python train.py --num_hidden_layers=9 --hidden_size=96 --num_attention_heads=4 --num_key_value_heads=1 --head_dim=32 --intermediate_size=256 --vocab_size=8192 --hidden_act="swiglu" --norm="rmsnorm" --norm_place="pre" --norm_eps=1e-06 --positions="rope" --rope_theta=10000.0 --rope_fraction=1.0 --qk_norm=false --attn_scale=0.177 --bias="none" --tie_word_embeddings=false --parallel_block=false --extras=["capped logits"] --init="normal" --init_std_qkv=0.06 --init_std_o=0.0122 --init_std_up=0.06 --init_std_down=0.00865 --optimizer="muon_variant" --learning_rate=0.00212 --lr_mult_up=0.64 --lr_mult_down=1.5 --beta1=0.95 --lr_head=0.0075 --max_grad_norm=2.0 --warmup_steps=200 --schedule="wsd" --decay_fraction=1.0 --decay_shape="linear" --final_lr_fraction=0.02 --batch_tokens=16384 --max_seq_len=2048 --doc_mask=false --train_tokens=118400000 --max_steps=7227 --dataset="wikipedia_en"
Each number is 128 + 24 x the weight over its row's rms, rounded and kept within 0 to 255. Layers, rows and columns count from 0. Numbers have three digits each. The size before them is the row's rms in percent of the matrix's.

# layer 6 MLP down (transposed), 256x96, rms 0.132, rows 49-71, columns 0-95
094:108122127143145097139127094111160064123131109158072114120133129157159094142134124131150106120132139094133133070131119136093119122100165111137181143129120104093146173113148146107130165142105109131118101098141117077133117129113110113137136100114137118102120135119191171082103102151117131144
100:111107109074115113122123126083098110160124065112126155169071137137117128128108147140128160146153104125113116138100133091133113139148129166155147104100117129137153169125106110110137140116177096163126115131112080107103129134105119109126163136073146120125139108109106111175159116112116123084
107:121137125114168144135150069090082091162074125092104198149110132126121120153133140179134129117165094128149082111141159146140107104169109132158114126121144134116128067106100134117129140090144105126112142146136123150125108120112145160145114140118145134108107125121149167099154143119108126115
088:157178140144120156147147169137147166089128107138130132131107120141137128136145092124122155124132149130151105106139156135118150169160127146198136080155126095137123146126103135138120107090130140184093118113162108113082128157124130146110120152136149125128103183082135098123159114176141127108
099:119153135183128118091113123139116159154122139119097143133139118124142135086135082129104166149162129161099115158109149097098104123109110137114098152144116096135146161094106125125130149160097095156146128117117105166100151091094114117133128100139115152096179116166088125134098101083106138167
104:142144140120117102093112140121102134120141135167113132134136131101146120111111141113108130094108137096107133134151088107139114146154127102161143148142112109094128138162129107115113149097105056133150130092128185127140174112102122140105125102158131226113153114184130160111120119142137123132
097:134093098117149085098130097138095142136122156100158148112143128133126105153094162172123112134153105123173130114099112133105141127221148136144137125130114089087120151114162111147072138116122143124095142107116131104150092132149159144142147131167148112138151129117132149117137149162112145087
094:107126172112111153108138154103109151091129124129090140081157091094189107128090133125069140102128132095132123094144152127103171152125130146109102134146168159121163117148114110125142141154125109124103127120102142148138106152125132105179135114109144142141137120151141128169122120151177161083
097:152119108135136100150113156072103140123134166084129111186122126110150097145119170142163165117117146099142108108120130134115154118115127147137160103094162091134129102114173096089150124149122138143145171117131135092173154098124109148157103125146115156163128103118125166134105084143113097136
100:170101154096099123126117156107113123113145146076135112188158136131169137114085127150136114101150102139148172103117179146170117128151135127097097130115136153136140162139125147134092128140137112122142106122091112109094125057122132129127161103172123166110099115140138110147134144136120124166
094:139158128064115166140170149105132135123163160189036125105143153176146107122162095149134118113092155143116132120155118143137143137158091105123143115119109111105150143121119159124111152155135106173172124124122146118128132115139136164140129168152133100137128128136134145132136127155128097125
093:172163136152151127098102122144102107108111077138095106156121109123127102138129173157109108103133120111097149146146090126107140157132130099130116149110111154156158113148134101085110150166129152166140104131130136091110118191126145151192119088114134121128118136105083110147091131127149106145
096:148136126087134124141145105117119159125105099113154104178119142126099116127146166104154150155108098120124124142151075108135086157149130161111108136141097154116126124150128172125132064064123116167138120117107131147130109186133149122117114118115129080140144139134154151078139100137166136150
097:155125188133165069109151111157129071118162129118138130114127111164100151113113136134112126135167114078126095134087154130152151122159137124145144124121150136067120098145160104109148126131147152144151118102138149096109112120106136123133107097123115097126124099189143118151128103140117102175
096:134163146118157139135148120150140168121136135137109088141110128120067093111091124143147119121148108108134092124145137115102143109083145129095120179131113101163172112099151112107134166136126086121156113116143145145170131108106107149115096110160070090103095165096094144138129135110129114148
098:116114083130139155129139115112152133086135154103125118126185139156139161150086165116118105099082172160126144104089119134124103127135135111117124102157159071135131151121133161137109132125127156161167128115121128134093077122125179140086149124107097174141093130130130117115096103107133146113
107:138165130079124117109110117096153143129177117118159084145148135110095081125148121149115138126123136158123130115123149114099159152131138124129140088159073138163106136099086130150144202142153147119116109123171122108132167110132115148122114154127093154119171157165128122166145122132133116166
110:132143127119168117074137125105141083139147159114123129183140094096166144117115148107071114117147093106101141135117079130115125114143121143078114126128170130133112116139139127106130163141151124152098125136110132146122092149153110134144135115119136210109070153138156164153114110140126118133
092:132092133124127137136128131099100131161115120147108151156129121153122107140127104155115130136115143147091093133123119153118137106172155086123164095153078099143137106133147165147120132118126120120153118108093081165103132131187088101101085118142124108165144096136147122172130117139147122204
095:124126075153140099127111144117145163093136125118118141101128141132116111173110105106130122120107148148101092168123118140167133110103187167135177124128143116192122145117144142163179166095147145117159127134156122161100122085157101114121086126160109149120141130132122140108168145130153109140
097:097147120127116129124149120098139141139151105110117185168128126146134115102162102113128138157110106137143172089174173069131084116115160144133159121180122131155099131154107121154123207101132138144134135135143141128137123122095147126119155130110170146127121135134122131162172122131082132145
100:134094154131110129088094120092123153107168115134106126175127144115093119092182152156099117116146104122133139136124115112158172189133128085121133131107115174130125091120122121176129089143126105100103123125164112094126126134139162141114071111116140103097153109099139143137143135150100100140
094:142119094140087121120165164155055124132114097157131162128125085139097158120144148153098088107145124136119124123131117120047127148113143118115168122121121152131113097129124147120137147116108104076120123091155123125155144087138159086120101142151114149133140165146094100118130135161113131116
# layer 6 MLP gate, 256x96, rms 0.0658, rows 50-72, columns 0-95
096:117114170150123124126138142103156164117119165142088173140099133136145153111109113114191136099096103150153113115144086155138108149153137132109117170099128143151122112130103106114105084174149097164144185107124154121129136093140130143142124124142132127080134067115126131132155106123132140087
103:191110095117196137136127121133126142112114158095116206148129098131131117138142188144129072155143144107114127116112119180121098131128153097131117146101098141137122115109154156118123098111152108144117138110120143150116146089106173091128103161124132122167131116107113117126130154141151135125
105:093106137197105126122142157111138124158128100161114163126143125147126099141178125158172151085115130108114100166094143127103149077106115141123101129116126089084139118166140125134120139145135109127173112121083119144113121154119163179093092135165125131158130138114117117100116129132149120093
096:077134111107138121097153122137156108081148187142143153108125122114121102131116155146138126168170121126149135161099119152094107129161118119131124134119111108126074175145106131104175142101143164107129114091123117135161115109141144120128169151150091094145124192094132135137173134138129116128
095:132138115133099141158189116149148116128131124129132130134127150136121118154147129111153120123123118103171110099106084146095139116101135137112142118128141081160101189143154146164153134147160149101148131116095115135079131140132127136128160118144154135173138163080164106116099160061114164108
101:145119135103118129145172147115101090160178127124098146091104113112091166148130109147153120084111131093075116135137108102161121144091119140135159151123108092134106117125114136142125114124128116078113085129104121151109077084131131181149110126121171142140080124132099129132101156147109119133
104:108101087130126150125157104125143137173134108140111089123078139131097162152117140118185163093120118118104137132070107112185123121138138149148110122143154093110129127121124146108154116143155095154123148106107144156110147128129096142120111099087163123191173135148134124134081127106141137132
098:165096149150106136109121148121108131133114083123138092128127144131107138160141105130121145134131091154117129165138155121115154147084127170143139125167146187123133094107103152126146088143137166151159133164128115130202123134146122171114138122166138122137144159086132111146087094104167106103
099:090137152153149148082177139122101135137124151131138105136115119125172111120086095146141093107103083102144140141117160116127122148141116128126152119137132177170070106144134137131136122137169131115104116143134104132100141146151116158144157144104128093126110094106167128069088136112155095083
104:116114145131134166137108144114098140086120153138133080076167115114119130140137107096152092120160082088121131148094146116134082146158148093135120106098107133097082126151170125104130163138091127146092114164149148108164130112140113130105113105104126148124083142127169091146107151129128146141
101:145121136133139222171106124113132159124097111092124095140117138116095121121114137134190152171120097142159122125149101149116131128148143159161106128164136128147125153115116109114138130154143119147148122161113139144090101120142115141101103117148134096151086132114125154165094070119134113090
102:150083119151119136080177126117142135114139145123080122104118115123171103094140168103147148136135095065130119122144131143130093081124067152125105158152140165141114099124131125118076116096159115111094112148121169128121137142131145104093091095152144107128122124150144106116159138115133116128
106:132149136164111131105104154128111120131120128097065142117187124135166122142114088124139183159168153098155128129163101131160105110155135133136088142133109123123128146091124103129118102158118107136104117123126098158098137106101120116168122101149134138159090125144046112140125124141113132094
097:143118163092106134107154112102151111123077122095127103123120120119067112060136164089153112145129149154116138155125096150102147127151092101149113146137145126154186137157102133154148140150123172118152141092098169107077130143102093117125129141143131127141159147096148137128146109123125136126
086:140117130134165141120151154138154158106149136154134124121112105094146111162121112123116105094098130151099133142101165139092086089095119114098145106159116150109108096123127154131141129136164195106105086134131173170124139121139139137143122119145115134146089133088130133169086086117152177157
098:158160104154157126120140171116157103138117114139147154081091102106118128151156176151143126125104117129131162117117144131096080107154151135095127114133165150113136097144165127154131134145110176148130143148088078146084111149154159095137109135143127163108102128137144150142139155124139131190
083:167121104123087124123131110153123123090154134143142124110087128150160077128130157103110093141102111145168085081119111151128094093157127119111122118118131140132133155146097091135150141119145140146099116143105134097115127121166186133097130122109127135108140094180115101068111138138144111178
097:179126147123106179097143130147121152142103123140168122127136098182135067170121104126111127132135138120142102151107103150205097153123159095121119100135111125134126166123145118143108144095165081159127114130161136146096133132153113111129167120155172127123137112148131168116140132124121105144
091:135140125116140129092128079162195113113145095135150146116152104088124117117079131103144151106141160107120125084101163126103089122113149111117118110121117132094131150148164117105133083137126130183097102127125129134129155146123139124166149115139095101149140106145153152129175106132127194121
103:163152097112151172128095151137126106150109133126136144153132162104108141169096154138098150100106135096100143141158147133141148122129114122105082150175161098123137109120092114120115126145172162089138168091119120113113109134136138127160155097150124160117162075095142150152156129106142084123
095:104126097099150097144108158140150141125088110159135099110112117145119143152126155089131120091139109183122107167093122140095088122096121127143127121160134101120093171085137148110147109106120152153166097130111129154116146154093186150134135132157139130142155180131146121108106150081114137109
102:111113103148138122107095120165118112116143156163152149122120104174121159144118130098140149132112116136160118124124096085094145107133103122112137143130150130136080125134136118108146112120113102108170120141085157096152137071088122119130170169151137180148154131180127095092087142106115136094
099:134106072145098086142145133155104110142156119124132136187119149095127143098163143151100125118129094104116140127090090094136124114122113129090137143097138116175095117106167125144152146141159123137136110111114135123117098109136104099179131119128088121140123116153113098138084174108137107189
# layer 6 MLP up, 256x96, rms 0.0663, rows 50-71, columns 0-95
100:085153121114085119108143117114159136116119163134074136094095117149130119164138109108141109128100104142151106131112122093150124107136144144151173111163085163104105155150158121117117129100153144165111118123106195098129142144137151143149124090147086101113125086121124100169110129163145143146
113:112127162163118138145125128094118154168121108143146102127137131105124126112140155138166153139120113119151150089124089135112116156152150152131127100120090119133140166146109140092134140124105119113146085157120160130147096162116116148134123148150133116174158108179139084157113116161133180211
101:126091144123146149152122152142129121158135138138127112092164191137142127156160119156136158129137163113102143149152134112180122135132119114131143138145093154157144139119158156127138159120087098098126109135088143101151145144141109077086091156166088150142180117177149128087124132114133138116
108:115127113138122143125158092137114106161116147175123101086101127083143124116137148108162108175170100138148143198137145126140134121116073136123127124139105120156144114150087124106098130160125103168122142132159141124147170156139090169094142158121169118146124139114147108133104120160088132149
102:143106105134159114104116130128121162084159146121117143089130158118138111158116124166122101127095130125156156122073155081100111043094125120183141093146175132126138121136151144112142108116104118140134123145117103172143109117138134114131123130128107111137097109126104145110098151097155092090
106:157110117151165128135161100114130110123167123144154173134116156134124104124109091136157142115121107105110115123086143124086144102123150132119129154140140105134082105160115135192152162116093124126137100132097123113141164111174157084140153131161100125119101161116160111150179155107170123130
099:102143158124165129134141186111151111106174104130123144109118122144060153105150135115160140169153109116131146161146116143121097079125130104155152151121127113109164147166088086116107141109131133147140093119170112085148135137145112128089103143127107112093104148103095111099148127101135145147
110:112166122117139104113172096128156161136114150108120127113161123143149197107140134162117095138131109118110122106110126141125146115177116055122114162131120100124109187098135146122132148155162076136130128133108164142120124140108080087142142135125145119135111145106160092139117167126109158140
096:150109102130099140146091086112124115194146166129147121169163191113143137136123084102115121119103152107149134121110137143119104127102077131139146131126103079121104126099156131132172094140082085094119109128149103116132112085113129099096141152131147135123129116117125151133115152102147162111
104:118167123111136147099137118165147062087078120116127084111104136112160164152150142130138134142144124130122128099109142134118128110121120163123082139173142118149076149115113121102085117121151195131131119118093125121136125131123111090102174111144125084156119112143117125173117127130128173148
091:156180078127102136140156111118110172086129109163085120115098143215132135107133131107168137145106134128155119074109123152123128115128139104105115150129186128146104148126122152150105095139141116149116101138157087115128161109135128119148111132111116097141130145131147155130117086127130124090
096:157147095151190111133086118169113117213096104147150163125140108124097174096115115146102129125167109112125149149121132123123145087134152118132158118127125115140137155081092110137088156134089116117113120135158131122134090119141096110128111127138099103140138121162145128093152123118108128096
107:124112109150119134107139165133120144124133155136113133145137174121134094083170070116143132131136126130103133145121096128152140153179092120174133098119138135143170126142173123156121134171118117109151090135156132112145127139123071160121108126111089138178138126147152056132137112140141087136
098:126161073131115165135107159130149086154119120113104091136146137124128105116162153125118126134129141108119116153137147127130091098119130111071132181130130111107108119134136121113116152131133172098123096132146155128129115164095089136121103210068135071149098114123142134138138124131158152127
099:163146112135096088163137185137099141109090120132110132150125117139127117159178115077124119171139119117147119141176128128133100137161119143160146135174134141141079155144097099089154122095141133119101135142156127121144119116096087133106143164149110141087143136109167143110134175155115124141
099:172123144140149142150089136133152113089104134121108112168125117142125134127151142127140122161090084145151068125112129148139140113154153099129100145119159103135123095133116095146108144183132123123132117142118100162133108121167110163078133122099159103138081121122120190144132105179155114100
089:104133120108146107107129119119101107182129127138114125153079145132117152134173103095141140134130144117123155126116098087104145109104121103092180114137095080102138129156117124158100149132135103117142132131093125133137156114153168174094126166142134129081096152123117122147134072148124154069
100:118155092164088145131131161127111148154126135106107153158140148069071132157169136129120128140163089150157121150167146125095131155119109125133154146099083118137119114135132160132154089109107131117122145108154105096130121118085121149088110171125119086130133156148125121124126064159140120128
090:128154127119113131146112152132137103121101102150185095139143163163165126103138132142166133154176141152135122139117120154127166126081105122142150130106096161160113124136185102124125101132192147127147151139125176091118125067125127120133125129093163101132123131117167119103101116099124117103
101:109163156133117114144131198143151115146148150113104081122089123150112187112126150107139109129160153147133093140134115129115152103111125101122157167112082109137137114137132110145143160132139117121099123124130080116146118175093133144108118179160138088156088133122076133132106090130146143124
098:162128156106147107148115156090121128145091111137120093125150158111191141132146135172088112127137167142150099103142106173101120108172108119117140118105141133106147116107114073150119135130137154151158128184141143141162157116117145152163101129147124134141108162141086140129083157095142119132
099:122124048132107097111137156136119129136147157109106154163138138128148126138098146127166141126175171127179171126175123130103105136096149110098166136087132132118164131086139069132125107107113106123093123151099115121135138130164155117108091108105120108132116162143119145101141120138141099126